Weights of a small GPT-style language model, trained from scratch on English Wikipedia.
Training: a variant of SOAP for these matrices, 382M tokens, 8180 steps.
Each number is 500 + 50 x the weight over its row's rms, rounded and kept within 0 to 999. Layers, rows and columns count from 0. Numbers have three digits each. The size before them is the row's rms in percent of the matrix's.

# layer 4 attention query, 384x384, rms 0.0954, rows 0-28,32-60,64-92,96-124, columns 288-383
052:546584562530481461507484448491537567471570485513407417496454475440482525507499512542450548560524479510531590527510509526371530449503490386527503430522491539561487473537476627546486540398512572559349466641497486406523456505538456533494539523508501549503511535553459534493414477512411461517
057:505636524514495483516456442585509457542433534558404439503526583480424444443452512474372509503460548508541524508468503514408424535551514469527601529435512499458446521509528619589522528483457552503527511528486435525502565515459534570454537512558508525481461449460502481533446508478524496472
059:446478444415394471478557494499490376526564460505551503438552479473602504549455501500558475495440474480533493411350518468469556482494447519414408494503503492568497448501463523465502460489412492437495491481423616575514523547393546576483459463478475627574549555556511406510489477440502444629
067:503486522477435467548434526573545485504528496589506512462473583472557472468430574508497428549505528556405435440452489506519477448567473482444562482608451588574388460463477508624462544406463539517496538530381423590565534564437495552449481428486552596454583494505510520496449544501538493446
072:539528510575592518481585494465389562475443564487479550488518402501481547536518473544464429465498475556518491559547571541497523506418514543599475476449550417509482540502460471455532502509477444444537501460555540382416521434616498431519514551457458418508431480456520511463484421483496599522
069:523492416505603443529503472520533494504446511627649519455515529438563495419535495503514590488505449436500469389593510480510451477459508473479421530440509459505544486478474539535486486489570496452523564470569418493509519514413498465529492523536487452530466496484523535443570544431474529429
075:529530425527520468537509575486545507468499499568598473479517527490544486397460475523520596431547469422553528466496439480434388488462434511418467493559506507549450516470533477555473451495557526401520537487590432457538528500408509511529502454587538482495461511490627527440556554443513483534
069:468508520527563507445519549447512610528472555482412568564580448456506554525549450530484502535515479459599465586508508602478594528420587562455492501502511475521455530547478552545495496594567464412422416592548523521559488473516506504532497460418492522512492527506521554516595506492507466444
086:433452482466530514519511500488608450409465531477492459519467403577539587466381553463579569522446478555513543497485481431543489515465447552476519493446526442487590537501493445567542540450589557462544611486522529443478488503447574595506502557574492458554517556441548504533526506539553562449
159:458522515512495443441543546577457523538460533517540510471548489465460459551547583474442510573481543498460572481589577566501511538474583522474571446575477553511435425504484448518497414624483393410487450522466476537492425537532470379497526567459535516512508404459467617538533492472496497389
211:397479530498498626464577432540512534492511506579449440489560519451533483438495492561547450461572408465453521480465485513501534584580468514460443495473460532561429482479505539458499502523467559519524527482458525407481595404565409484458465513478497451450516499489454598510536622456491555574
201:480544476512546515478472553572539503462529551544514502517473506454523464499430496527606520458513489549427562405512554438468490510527482472538456544469497478535487515512544457457536548488415525472477553513378564546484470500470439423437419563456527515500562440489574493505514453539475513494
217:456475512416487477413522538481487484478540583577516473526480525484494454473487510427456544487505432499632502513495442469532523503471471522417509430555413533555491478520526586531442581576501615610467550485541506532490500593475501457549463494500552475513539572604517470484452473549491421484
217:527436493585542446444429435493478456422531434467477472558532543517571487471466482530476485564473528517493474548590440492510449502474490469512473443460538570525490523507492518467589426538475519398530524526540560506485477464621565590510448423428424504509545519561563451517536509406517522605
209:571496548594546433546470517489495561479467538538530500493442478518447487483516554511599526461607488510502458433488583498559455449566565477502523574402543560522516511472428506411513469463478506546527519504521499541478545603431495513494489507438401429401479547467486486494558496481462433486
201:467555463587492536550482478545571482485443477525459400599533545490628536430547489429510432471528462451494390480568453482554509511459488515539473455481535477475569520509555399545514517483525507490474539420508542561562480469482516537493425567439568566595431588411569500527442544545497476526
052:535518613490420434527600566577499516404506514537355417435488454533379574529581521446524463513426437541502444520493511568489516457586489472477591367501518535426526486490472491508541534482498590483447381578529388462524478540516511523401523511356534481477516492518514514519522524524469541485
049:511576485448467438472573499471500508564471541490476510451378508524522477508478596531382451492480525582431443443445469527445435550455407452445560497509417475438449486416558587482491506483510583505468584569529465458554460548519563544431579398521496517543526527530450480484459421523467556570
053:425454478504460521470548571477441484459524491422523514400485578518555505470497487399607532480508511512454400518503466460523569533497541446452544556542448491504505587442415426518501504515460506496553545506487524568542468440469469442486470426481451570482572582529402503424548544432507505435
062:507494573546543471448540518469412558558451535453460425565459505531411568573534435558513502444490523538400516590541512507542505473479548536524629475510536491457546590511500434559536587521558501504505508496561440467464459421566618442546618538470481375442493532478441598535450513567454428480
064:534555429473578415555525461440569513490505474569563501525453488426516517491473546463373495549567511398534467399525452505442521385490405460496458427468496500547594416482455511541505522467522561473529484447532445553460592503434470485466496467568537517551489502481468490529480520494502501515
064:496521444448458457588409500520532463444532456588517488452464559499538419450456559476463505488515556527449413422465438525594464438509400434415488476591430519472528473453534540572513514400507518569537546475467507561517524582404476485487485442602573516488584482498495454534440547511490499518
071:439481444453509429477481501506499531480645472558500540456551452512586482505491531485453515514552498494496432366531467454483434409562477446498493495491457519511482455462463471572534467406532550524564518486528417576536473598415527471512471461591525523477490499480486468485517506496558531455
087:535506449487602468527503529453525506574521408578585498527526514479513428404530474550444611536519486498507534479477480462533376451427480462500498516513483498574466498520445567563453410512556512467519554545520437516530477477445534464601539413595497526513503561470540534463562581487498559459
091:476585419481573510477432528504562513453539429468462552513572542440536437504542528595496530400415526491457564483599484535504542478575560508537525582528551475489479488498472447491489462582429539511567426466403561608510531452573557499510533476398401551516526420563476462523541476511520477498
141:427540497514559409542465408556546542554511432534437514499552472455580464506539504480471474515460489572471567418459570541561511480458508485550490496483497579644492441456513486538470455519522445502520477541453468559514551451494491493584549524573517570468533445491480512479590537486548643509
185:521549445590571539418497462481516517602476460492489433558484526527502469418514455453552490439512478477485444428457524431598480484505483476596535455510460442552459492472468433507436635501448577510524482536523551497331485529411574507518511510474569541541548453405503480458495502499490570445
209:465403466586485548560568500558478563539493540452503537547441536529474477576470436480522526506602507579421471461513538579499410458477528511523537579526523460487618474483545489535468491332536511463489488420432515508475426505518419474528452461504553492427484491487481461476480349492504450594
212:501515542473537560496459514566513553511531466475500461452448545475401461527613528470553531465486523496526512461527435518446422512510563500493507497423476561524452466591461482554477484527481472446434446511426518521463566618507502500403540544517425495528519523540546455454483488416558477452
086:546585531523439445521494391592523505495555435471402512466472587509514447484434391517480532542482412449456460571533509578520427522501468454408593438512538558494343544567511533605516496475479454472504462514410491450512453493457488510518507445487555449501502550514465435561541508597451504452
085:522643560572395491509523568587484568511509534430571508486421526515435446530463450477449519374514531477418432566529463598490361480551498495592486481551494594501465628555518534544486482477512442528494447597510531506586463514515452524537535495517485444456517542509581508523495549555526541487
093:535554482557555559495509438425451497563560461460496524500511550508524502400579553567571636474542485512577436498483481436442572552468540465462531426522495428487534522439570537501583539487446562509586554464558484540393508501454544593545456447477534447542461550499502543527560560578432437575
110:473505426479534584471538416505458492423548575488406503473552523584409444496537503448440501501553441544413464513427497508586467373411446523513514405483614472566478453514544527542455610453536534457517597506565438518533452416561501528484521448559523499580448452624496484497482484588475534565
121:515460537505523469492487523424522554533477495477596457570449540407593599556391468509576559459521470388523513535557541468443701540431581491462405497421549473392528485530503514489552537567437425515497476398661516430412533541521491534489520534510441517551458510556516505474482481504444443521
103:498461462495499473446505433591472518519451492559481644480576605496410460441534471461469485530500544427459492506595541569505523402497490430509522539500512518537468439518422507539502505450557556440484463516530419549451523533457388413491512528510467411549444470498625469480565473477488576489
117:553467508521525497499536571549519517554461502456551523547434602471596554492478446521535502555582516371477540512549525512425550543506539502430421480511578467474493512510522493559567507563529546454453524443581481472484476530522441499531503512479530461460527539492531538373528456475458357498
106:483504567514440531463469583520526574527487576488522466515432488446530587554484464455431527426491588498501473579540499563421511568521521526458430537575493442417487611615529485472541449559545468463452536463495466501530488563463405609455467549477520649434469519578597504443452506539521508568
088:448497572540558512547576403498531520475551437487444548548539470475566570504466515512539516519464528533468475531559469529525461542467471485475421481516476475498513382535494473437495501456463447451625507395557531474506583516546481519480442502545606371543477474431503520497443476529501603449
090:501498457480489494494522529484415477504574463533546617524482486454527477411518553477490511574675514456431442444515499501493479488491495467461556527575469482574491455444530452459457484426411498459471415524432534527456524514527459506425508491477520439440533498435506535563505591532471442411
091:484494453518531479528511512451515525498523503605541444504529563451518397463536523537635569454558412395482577506487478515536561538550545487410569486444495529452455590482485569461533508481502579514482502458457411526484540471530581508486596460387447539481521498573483551471518555425529449525
093:458643512564506554463519485494577560447612558551454506536598480517480454517524517546627516459537513430443551495455544455437424518613486490508465575539511469488485542530497407527592441493324515507467469508499488453511479449426400556453481484470450429487547519507542521438517477518510504525
088:498522461512536491489523473487495436540595547486459530645463602426421485456544463454472545514495401549513399502578428490442526473556466490488551449562423531539562507480467583493453443448527625599500519497539504551446534538520516575531544436492597513489462497538579498552476453484478544452
090:458425534505543529417524487532510478502518589523572498586463472516486469558510518519466505583456522469547545504531505486448376493473507509483447501490543474509445422519456569443478528570499459522549462503466522491487470558538533453543565443623552462470469478518532428524556522505471515459
084:514557489528459417480529512413485529508522482486467476444530557552497448418604478429446438495621550514403380504583561448561461458572549407492492540536564544539498402488438463458537380622500611583501507504534504483527536497477470488517541467470446517460413510497456507533582471557511540527
090:480538572476471457549447499587521424459468575499502470582480511508560585557474577420461477536479542586575415500494495523542541432503512536508462444526575496513491482503449493524469513592488493484455525483475501540601524569571433542472433553520536506517419585515561565456528572447583523596
087:503503504491461525461576458582492479530535572507554484540480492533498439572500557429503518509584519533449559473468579514511478523475576473460529403544573547488510499455490502492538527427406527440523535576522440546511464490492451528515588415503527486494509459471455477615443539489575526580
090:566485492485553478544477467477583583509447458501532414498483412531561517496514508475557473524509546492535537425469526507572547572490564485459478417539508505460613525470548488556510495518462522568464526501640465498501528490485518477470410577461542437580492489450443543566507492456469497492
107:484471455519414637476466498463401491477530545598548487527585438569427460429531601509513519386486463474411476510480489447511408434475466550506498543463478523520446523505511521472449492464577512467470480504520543525563454447560509466565560419538444492414519511618480511453551500557559620526
118:518500519485435524478508495510480427509473518643530473407456421581506439522480536526468526476491490569417465462445487462541381466516494532554574512507501495510425526516476517490434492427588487419473520635471573499547451452576548522512603536526496497442488441529525482499498475486534553376
104:489386492546377469419535417459459463514494547495434478522525477492383416455522435486463553557514471498378520477420481477578584462478482500462488492422550525449515434522515533431469523489550567492581560483557468500508501463452526488567447580543524439566394510512460496509577479510484548565
107:437536444383493550533510370509510456468443530482484525398575514595392435516492529506425570492499447560457502466490526565522397437510416488541576461545421535573510424398476544495501509422496475499544465476440461548488487463533543494537490447531573403508507552561466421525459451480556503551
120:584488499507505465495549504481455421537495447401474462568589499488503471545497477486508461524481492520517462528514461480511562465397456507483515444475461522559505409532472541507452551443527544485534510509545541505434494498493553487536497496539484543543508536529483542496526404534383502425
104:583509567478493421520593560467521442549524485423599494591564531486536512446464503561497485549549528511485518455519515496422490497466446541443471483523474533539395489537526486520554486467464523472572625542420446561533467473490405522531487489540519508501488555486549538513535589436582463484
113:390495524459432525416572525500557457493593525410561563428492542485551549538417480458528512569483555459481535431520480554488545508567550546487583494546460532450443483489502368530612466536412439525467508531441540522551520504479444467458436460499426478477583429536433427520575491533506527475
097:510449432503568473468519439497484510529454480454481531519573525460445412551483452488534538541528480400468592431584574577550574386456479468510561473475514540538485460431531495561521531433513514497540458510456516524452554459519499427517510513533480479507555455515534484520619491467468508460
092:489518483565505483389591462531470520511504455434511397595643552519463477436553415458457549508438549489489473399471534512538544500503497518521419408486477542576407358506478448468460428536465483470592516532610544543463520488467501509556580491437600493532507459445444526468572561461582627478
088:498517407603467466518499447533569493496569445506521436476451514563585513471481436563499426501477476458547464526455513539500484447508489540459518496575594505519510525412542514490531496426468460444584588436552493449562365475523490489610521447460515463512585486512404524533537499484458505526
076:542485499474546542441533522461477489590516454520523502443527486525469443428560498527563495519517454492566522411564502429514490495480482496514496498505506532596406392540436529434391463511547502462481447459594442546483592556434567463442572562616468485517449495495515448451439484523552496447
054:535556488445534537483438586471489521495498493514537555509535514513487494497503430525480526491603477410509441507447423493472571499533550444523520513548514468470479479531440464527579503590600507477525502472451511512438489505507504518457593482437486469401496477548379488470456493534580550460
057:485500535521509586450464490502605605532606504456596557431550521511533466404508452555489424506476452483422470526583575497544485556449470449473530541472545562475493499541524459425485591536531493522384426463522431579458507489552486448543458549560455456518425530478441528496544487544457494445
064:523539519466520480501604479450589409551509456477568486569359452515370460490521514532413514517505475531466462554479512559557455467534517494519592553443514512501543528470399526475472559478529413465426476541531525594541430416445551553463541481458425563521477502560497542517420448495448539539
068:538423477465425469504523427490546520526427392508522514509507431504477428470521394558455462491533468468508617548619478452480428460453561537559427616505403492456570468449550548554555490481608530505443413533532517463436403501505369439506489519459489498550555464485509476505503513421512548487
079:504509459585479495506552587465432401458474543493535478488508604608502530499448532490446520443451534410485479525426482474519548531536446466505524299477483578458463480529522480472429461478505518431525572484556511468418480508487485512444495464529544369498413534504591533509509474495415572422
099:420476513434535471561408468553536515508494510480545494492475549370506543523468506463509499567598435473485495453551503535452528427437461407521516553410478487500538412467447485511547573478457494555503399541511504472524532455607502526507484540506502524441603519519478492467479442466501440498
116:636511473530421493547458509438520450492461438491588509469445555518549512435412532432483478503503442465633467517489492483381437467470568547439476467590551583511471525500451412594498472507530535441449536581498569416511569451536511484468540546436425466430523515489543573441558494474444431414
162:452577559582503465502541524607550526425423559465446484519547471460486545524458452394500416454467465580525463491556479589419588474550476553494498481542463505494541611467493470523436430559587480485441565508553432545547506431543524510461532513390498527454374485515480526516508449436520529475
154:434398526558511542460604434519518483437388570461453527542514501507475578537458512427566521604505465454449479523552537515496447570465569498580521446499510529550584541531529514497554521475584469466477476492515616456462496470416493514471440504695609471511502446456469535545493485498539508555
139:519475520482459507421496590524419526534550521501602513508480529469426462492477550443447546569504534504455548505535516558502442529517538536493528475590466507427473451540491435472492502577456441389492464464535468500457420570545511448497502531420531471544508470483442574500411492491486374355
154:390486522479467583489560461552489526488573498594473479468530525440522469435526518579517414505571448462491503493464460548453507578572439511391425530486494572563443443491520534459514406512477566486488513507509462431549570429601427512472481492453456410475499540530415607503468623465470515553
152:499539469498536491472475546552503506485607532615470460509453512457533449453442562559597507463513516490469617428506541418453464556508442448534446528456524508525407503520515448442542531529365520472438545510418532476504483515466454476425429560418493502528541454487595519459476514525456532428
160:463460498424510482433510546477519494456519568551525485530478529496510460457480478430429540496510409508627476533514438476548540501494460529393522435570424523567479509490518573517438570572487624596504557479548522536508517569464507435565478487504558494505556556619495501504443465563518381501
159:504438503612540455430451446484478463438523457468481509561539524522566495475474480524488508556434482494493482532572443480504454501491491468475467471435534567514477526511495540465588412535485493384530544533564557526475503465623581593532461438436429524516544521576535456519534508422497527572
153:597487546607529441551453503456467568484486522534492491499417465515434468464538531500598524434596492497473414487485574510574449434571540445501524557411536566525520514466409490412496478477484506581497515519513498562493559589453524512490493516444406440418478533500477481504540481473456456479
150:441560456565531515584466494540513495495463447510481424627516535514603533412535506409486396506556472526516397458545442474571508495462450506514473444495539474472570519495552381566517536476520496495473612446496534550555494467477501507491440570442541563597432577421558507530445531518504489535
058:570557466489490443493503476465511523593495397483568586456466514431584537518503552428498522463551544486481558516490479450534547537473511616545476476489446463438494537545522492500446541513513569576553497492501528488577415493522423535528604618515499541528578479545452438423462469454487545480
055:461540387512535478490515504428555446511572368440457615628527432430445560510504460525547488529560520445476503492503472458452514501531552503535471472589461525510485474480486400533498443416400505456537563523471528623614535537429416517505487498467555408459515507524420476484542496450451449481
062:523548497485527476467507415504524389523363440538480442508463438489444471464566532527476451431491546493560474487539461544440439565504517473507436516529475504536514508444463550545473537531529573457481458535511578477471465512449469522511590463474534465529479541519582489516643581448534562402
068:535511485487481522495549593469443584551497514443547497590546454445465583543518526500510543515487575395478541456538515492464570490456452462471494526511546444532453481537455404473516552497580553508502499472506411498521494581519488524477511465443564410487469450343586569473543547519453534514
073:468520519458390462543495504512479499475469496470528511474595542486523442510392416509415531486534430449549568554504506519537467479482583491615520541497506513511470493476497553473555528561427371518474487441492529456469501441476449459488494475442396507432523475568493429457545411494531399530
108:591435439449431476562423428500510492484444472492523517413531498524499347513502452471419456501490443506547555478472501421450543441521565529461478553510526481460568489480504553585547582413524439603414354508465556549513586453474455442482435466490453535544596485476423450523512510501516410549
111:494493494494565461536465458507535510491496349423425517592599491413510450545529514433531446506552542601569465521493474552452483515484514534478451511580453480494503466467531500582578503531503538537491372525467513509557410485533499432569508401494524568470524548510426471506408449445569543532
141:462503513500490525497458565476493598504396465421554580556529449436460463512523422591476490543469518486443451450395497604499570457527482466435530555466445446527447507501553599500502480513530465551606528539493390665567452522509541513623541459591509543540510520489519524479479558480579479504
162:476473495502513528440525450527522422493556447424510512478523435522543525365451482424564518488422467478402576514483524481610541496470525531576580540470515500463528483473479394479443476510477556548525509464559562571407575487515514557579581549480476472552518383546436424520444476525595508492
152:433539540497433441481495487594504541554383462480516563472563458406528484596518524450406516564456502512473616435565590560505545473481574509572510484515530561579483400444513450552517434620514365476502511531428488600521561530536479481500542550530543565496533434467467527477536503537530592487
152:477533444598568559420512469549524550557474433492456417562534506513508490400551404473556449436534453481489460416433504472581511508576446481567490452491458448578440482471492458510469603508471571527562486491541554514372511481398540515507515518492559506506564446429481497440486566490524547504
153:473394465585499531581560521586519572521498534457515544537447533523491448566463449522555546476566529538407492451549532576474422417481497480532547583526527449489612471481563462532449513335508544472464535420434492484475440518500410451528444475489554502427488478482473473477471360505498454565
152:499513549456546559465480524566523539519496479483467458472482592459388465548602528463546508462469513529522521476514438514461445501521545503486502499438474591539456447596468508568460502532470500463440450511441534530446574636515508527421532566535415495519524533550522464455479501428553427454
084:514629474512469500538570449533534560511459464554424459491542586542545506486518490431417422407483556530507478473508521559534497539540617537498421433432552504491439497490541443440525570493491479563485478457456517479546460448522456487480430497493528491519470516560474515503564550506433495622
075:527502465435538448498590503479521523494557454494574586489482569459451478490464481501544572501488526480443562463436457576513555483612587495461482488586511486374442497583424600521532514474533507436415516433515550549552495470411473500406445468468403488507542409473519478510540566583524535482
085:520400457540517545374527525513427621450497501488515438565493493466554580571469501504537511528467574490530473426573459464530495438536448502477460522540481565423562468486545423511463443534492518499519508464525510458500529477425606446474582465429524551529557482460494498524555558483494543452
077:454614499544566471534406473473567480540524497438431517483449570495475490458558460426447552453457489612516509425492559440491459462463508483545590478451567473536492533515389560460500451447474475513542425493596521472459523516558533457471436526510423502478484445557475557482484388485479506439
077:492486617572513521493527485560475541461581543518529416468496467594522521511519515442558405554504552586538461528503469536488490534477484578525500458539532384490467531542453440578516506520509492529539444528522446563566478491573486522496446464426565506542508504546501583521427442498501498551
070:466626499558550552458536432567526583587505445574475543490494444515456534499527527517489454488553568544487500501453559387517526484509503514571493543497579479475460432490543431469660512491440466532566453493450536530600527503579442475535475498502541476461525681542446577524548450479457518519
070:407424591454483520477597513518453460517533464471518495465444463519540489448445490454447546593358496417435536456557501513474538498537537439473517500408492497483540465420477486534504601466477526488453452430464472545476576459542437482483440510436407423528448506523532454502526479543545455511
071:490495612564409520566476495558422572440423572489539453548459474532486497537473487464501533485519519569564475620516483563477622552591516566535536478498472429531540568550494477429506464572510562474455546471535532523523568460528494540467566571446509573510483500549487424468379484344540480520
084:564429610439454574532575466534463599417440512454526600458448493492458551505459473613588588485518519526444525533566460478497551457557516508502490502531538468475575574526538472543501552404534451514482562365497494443454556540491543480450483594482597502545418510433472496471486478493550411504
079:474441556514521453485577538506502483525519527523544549525520546510526513497504541440451476560496466497545525580599580542450502496486513511466557476603544514558504506550580476498476451499479368430508540440463517575473452495506452491489583536495584474501502386449477497557461454495457427488
087:428442604462410527482460457484471546552498505467563527468564518425419391499494457527468393500528529451468554490415503499474510467518487477409548499487585475529510502534475441511381526553521494519503468501495486490531530481483428566491477493464452474461451487486388505440513474478572573538
100:484550496415516594477563499525480585415575473479463523575547515452545436508442546501550474428516525493478512431461546489438389590566404454523520546526465520480496556480543499485553483535407461490498601518420440486525471449486436519448436544462513481472533491464544435492490491483519417522
096:454453603447521574471602521476502551542505561602527498450532495506483504517479518478418457517539465525638500534475483512443584507421423529476483446548464462578520522539506516494442486480489570590479530483462521578512523535509496461576465463548533499451543531522458536517442409442506479572
109:534449530519563527376422453481427487477488432537481501553476602461556513497514507589512497613504360516446497486462471441479464515476513485483458439463494556513424508539463589443583403548527513444532550541583587484477493489575561560496545484492431445523484403561497424528488552447472522551
079:533391548576582362576503476435438455529515530542538546473493444556564512453449550426541544526577534500519516477463521415650489455519464481576492470471518499504571503450395575493449523527474466537516492526483562552436539534452443473479570483490419593413496503552466469436559457461516476531
095:461543557555513508558418473505450477478376544534503417536531538466607574396496544500529463467461526424487440492518490584527537528525535527471497505445541535403491570479565462466527506444486512488537465447512470527544514443502471578442401553461539615530454592504558534550451557533435526558
082:448436530532511499493454480505529532564536464586504440414513483400466451474497568586516525426441411490566514591549518477501453520497508476515479561525415395518477530513474595473454448452494477512506544473422490523513429531447495418532403495530429438442588493514549464406496461521471504430
082:453550488548517639450526479523489582505496494554461543524610506522417533459542526482485430405498474557518461570601515397536526545439605554584518551500550468502544600485376536558337450538534490538526538417595370514435458517576498498463545475590489467453469487452476573505478423463432496422
087:451508519507484529480583467511429487528550523445479451458607529505547453555360456512502522457532566573476521460524554538373496497469459429451540577498470523525471446497586471533466509481537522482509535466507552456492493555612436569551574504465416430439515435504471505499465602477467477551
080:485506496493468439516497487422561458535479524426565558471561474413526536414421509518530540437479459472434559568449509564487517549506521504561500576512465483468545554430495535458553441521472484437444490593469560442543425544563423528511471525546458512457456522561489467495493337449496474500
090:521453512482406506479506474526508543507440474491470484537506552537561466439422449459470625577453528370476554436629474427514501478485508445527447463551550563476448503446505455557502616506538440502535520449458446486533454470483436554555412476548478543504595552552578515472651577469526438520
075:485490514518416442496486526549483437522335491457519543458528575500466587468497426507446479566514509467462559504577527502591551512464510454434490480567505435551523462417542597503472464418547437455573485528487515446465519357499482475561535434469526408402490490476458550487472398520465501533
064:469456503480548466522553476463437451500469542521554495386591512523507517468503524477460498477473492566515517530580590544554501478468506498542537539576495498550533502515464578451379431517529443510436415507470541487496430429480457393497555478473430536514510485521525570506523339402483491451
060:397488436466458519477462433542457417489443466490441546577597578404454441527563453457496445613544409463466504417492530551508485441416510503499537531356559539550482468527488537518516509500466556511515524511489521543500499462555550550637456506506444539507462555555499445526522495422501625533
081:541443529565464516485517457480464529551467531489441510494475425515479522470462392531529492504512546455423435497540500567534519478520507575491503547500453462457502475429469499505481499536531513531488474477480488473477570442594450429497542476480442420507468484516481598550492507471495479564
095:481567498493536426563519418550535550548448385483473498531587570506427384522526535542435557536430554548508496448492588504568461354402508440494594467543479511650511447416524478586436490488514441524590435559446469630498503451517484420604556489584510533501523539476482490589506513422503531515
104:581488493591453496413466494486396553586490414458473505542517525458526470444490493420472528440475509520494469494505552511563438463513468506613527483516480482527483423438475502393467578560501551462564439534492522495454472538466554501482545464461560457476556419454439456478527499539449570464
088:535431438599426557519532460460497498516457439497463474518475478523425395465535492414477508491597509506438462467486477517547522420473494528519575500571494529528574486491484435551450505416475536513476522481501493505452499511621480416569480519425578536450442579489531436489410443495511446476
101:460582510518570658466457500524538584530485467407459449515478526419423581509601542493581553470518475541547452533504407488495463511549524473549481489496420500520418464601478526541434520551600511480457473481537503486463571605441543524421513522574487563488493571513482446420449473551523557511
# layer 4 attention key, 96x384, rms 0.092, rows 0-28, columns 288-383
042:635491437535434606495539506465490559492526546499454508534535512497517474602448570512598302497445506551427423464567500576537530553526497544574531490488480527449489520477494527471476437532477512523502479496535438555506464486582466421470473520488464474476465522450441499531412588428640472449
039:401549569467518447527533456449475405457528530439438486484553492477557428500453473462643385551522481507444501560483437567493563421529499506482481472477485419421561420534487488430441449489502403460500483576474533496429552513502502466472515532437539451525435524509536463474519510488496531523
049:502356471563394557541446444495518608465529527461438461448505493507510582575565513475566573526487460540499431485505495509461524472465576501477495472445546537543528494570501576468465478468396554564564504463502389457505502575521495534474495525538516470454541489547555529564556534514437411423
062:477456526480485525512509480561417486511491515410472517471451578480474451509463474423425563512521530477499465456497441494536494440513449518500465464616495515401431450504490377469565479495453522524405557504453601513548572496494539528587482521451488502484534502526467518474495505495458497668
066:548544515606592474517512527542475541484532488579451439498482462488481547514623517516551515499525455533537488528492591454492492521446529478477572450430561474498527498535418515572426503563518503482486554526541385462538488479599561451455566537508509557535423463526500487443435469525463523488
084:511546547525477558456628528509488493573509478398404593526573561425490481535511513530495579538516510479541499544523400478566458511434490501602471491514459489454483463551445475433569410465485522514472491493450488487558460544518510490580496514535498583462503544553519535532428538495471452513
092:479435614439441494510484464494475475515459501479492542565481641442530518506503440483492583588455500421518485437463479454453520501555622483446452576574543558472486549476477469488470482549441499520463544488508515473609544507509460527485516471529585524471472576534497389472523434584437374485
118:468519608462562487526459427492541513430477533578525582513416517506517526477537479434445591410593485560489499518433503494583550579536511485428453532514539473527519470524484499450435464536521549516391518530533543497547543461584485582476510490462472588466484473569463432450456440562418522497
138:493543607546512455475522514433564525488430486552525545419461426476498561529493500458619580519536483479512431452471498578489489529515509574485529557533497482448533480533561478517471457460578521588549475461467451512456488542508519563503455485517575531582495562561483490461502471387479483567
149:523528549474484414477542509440500413532533437495504476488513590441624487455498407506493587533439478481478449492497542450432358521392577471454496575554520522513533431505555384485476371477453581561492422478468502564552455525481516471564530543577503400611459509505491449593408480509447492464
173:443533505493533523536530582587505583472520532513580542393552574475471441473601485517563548442565417469533524501537415489510598424441550493498499494453566350522485602427458504492447465439572546565551468539431438518492491540512432508590438405523460502510509519607469449466526464520487525532
163:510448470493590470460517473545474589478463431505511497504480555357477517544463500483545486474483571497569470578475516536547477499605549522571562534538408465527489489381599528404498482557447479431526477381434580531480560519529488557465502538531491551395658533473441466542494490473505520480
177:459453504515455426395447369552519525485544481467454496493512464551488571492562430495463486449506475505511463604512512496460531494338429466480431482458469448548546638511598492533515481443471516559503523527516449564484538525487493541487486413495549564425435444495562499524490481503466536481
169:516468403477553498394438523561426439488492503520489607497436512500530585517552581549536518477519507532425477561440577517530484527492448413493417556531543456484474430541423497421504419513612479552539463588547517430525528513439551548492439514449504458563507479473544420532478523552427506458
173:457481503493574495548610418499431555449545547458547430469613464449407490473486570528564522501499443473521503402512535533488476503462494477521543482428535567507561565511439532466576517530583521538551487529602525411511453551471548464543574566513457489544474536519540497512558496504559455510
166:523505461478472490559451442520517528599467530478490516521357490522505544410580474518519437534520492534489465537487438509582434436612593534447558451536503508575489508622459513429554507475501523540484485392449514402514605493474493540475495622484410488453459566520527583528486510498392505472
038:466396464469483512455489450556550504461536560485463437563471543620520441490498477576425543538507499466545502560539568399448487492467527439535548456371543510470464565522515481484409509497469480430511453518561527506497459476489532470462495501454478461510474504505530432503613476535509476453
043:429514570472453399532529472537468567520489533490412481617513636418495566388497474458412501553489469493528444473573526500532486487460514415525401518459585518492500527535529538525469566530517476536485473482456470446475511500504551407540595458557482565497541495528617481499572507611493440502
046:573511520556556490510445474419441600530535507449506516562503536519474552518470518511473393478527546508446464489504425512516475514470493508506535524532480462506459361554548434457542442516478520554450456545511516534512497604502468418530443453428514464511552566511498600460472537461520541533
056:488634523414575527537443510544494406430557495527632529398505453557551469479465431529466440432510558527499535500429433516466437449531518509501491477570443464491532515494438466481591449532544550460544409480394641536461515471542453455541488506605529585541515497464499476458446454430582513528
072:443444538506451509516477447493484472500466532449392538592514571494537462475513487394410553526449507549554464458581482478454522436510475486556470579412450531522512450600503451458538480449587511558469452566421537576533530586413541410490453452541529500503578554452478511527501500550454453530
069:486466507479472518486404593441536451510482473472525472469494558478526485518405545495464444506501543431566560502533427501513526413497489439497467447515495451423492465472527424445601548503455530479536419448492542527472483542531571440535507523560487522429547501468491574530606460456542493553
103:496466506517482506459496583467444444494498464478561557557581575487535473526428473525454579478369555528518514490563405491464490467524509521581507469522428413529509464541481399426592432478534523470548518531394654581427595577455532407595497510561446489489549503425480517521477516472491454555
116:510483408572477584409521508648553542436422463411471439482472545481474435550408529529463466475603445477527444503435497489505500453619491549560559487513474539499567580434471553465563425577502481495556556438517512544450540507496492470483503594532534473470515500517444542573490555537573467531
123:524512597520502468482473438447437478595519495510410514491430473519484403523616379533520527560547595489487518590596518564527521477547450556535527419614455536500505407458501508457507531521538514422452501608467554471515570502501481533549449386526569508504508592490429512498462574414373536512
151:560571524423506461579489349444545543492576495566510499468490550536508410450581540449422501515554514532453500526466602475510464513487520482486545510560563487537378484385467425585465485482528507445485470551404469526465468490546533571423549561473468568477476463499474475466539444617527521443
165:502496603555514496452491531463467485515526415555457535505476561417486420452531435452525424464465460541457437421483557489533500430496484407477487524479515565579451435556533491461448444490469477561592466449455378571567482467522398463502494345443442520448471573526447497359563483491466546473
172:533433341559496563528542585502451446455485534530541390460414559501445563533477476532487469417531426482559509470495454485537529428397450427536488514538427531459501525529488550530527473510536547569554531579557571502484517503528507452563619520437533528576471508525508419381535433486490466589
172:474513609502541500386524449565489396429591485485584453566443575407491611518505477463500576534483488455502404440545430450481510482479524387557573410489448473490489494585493401457461435566545586467482496469488526511444543555568512525433605492589504474607523443469462464472538497536609480470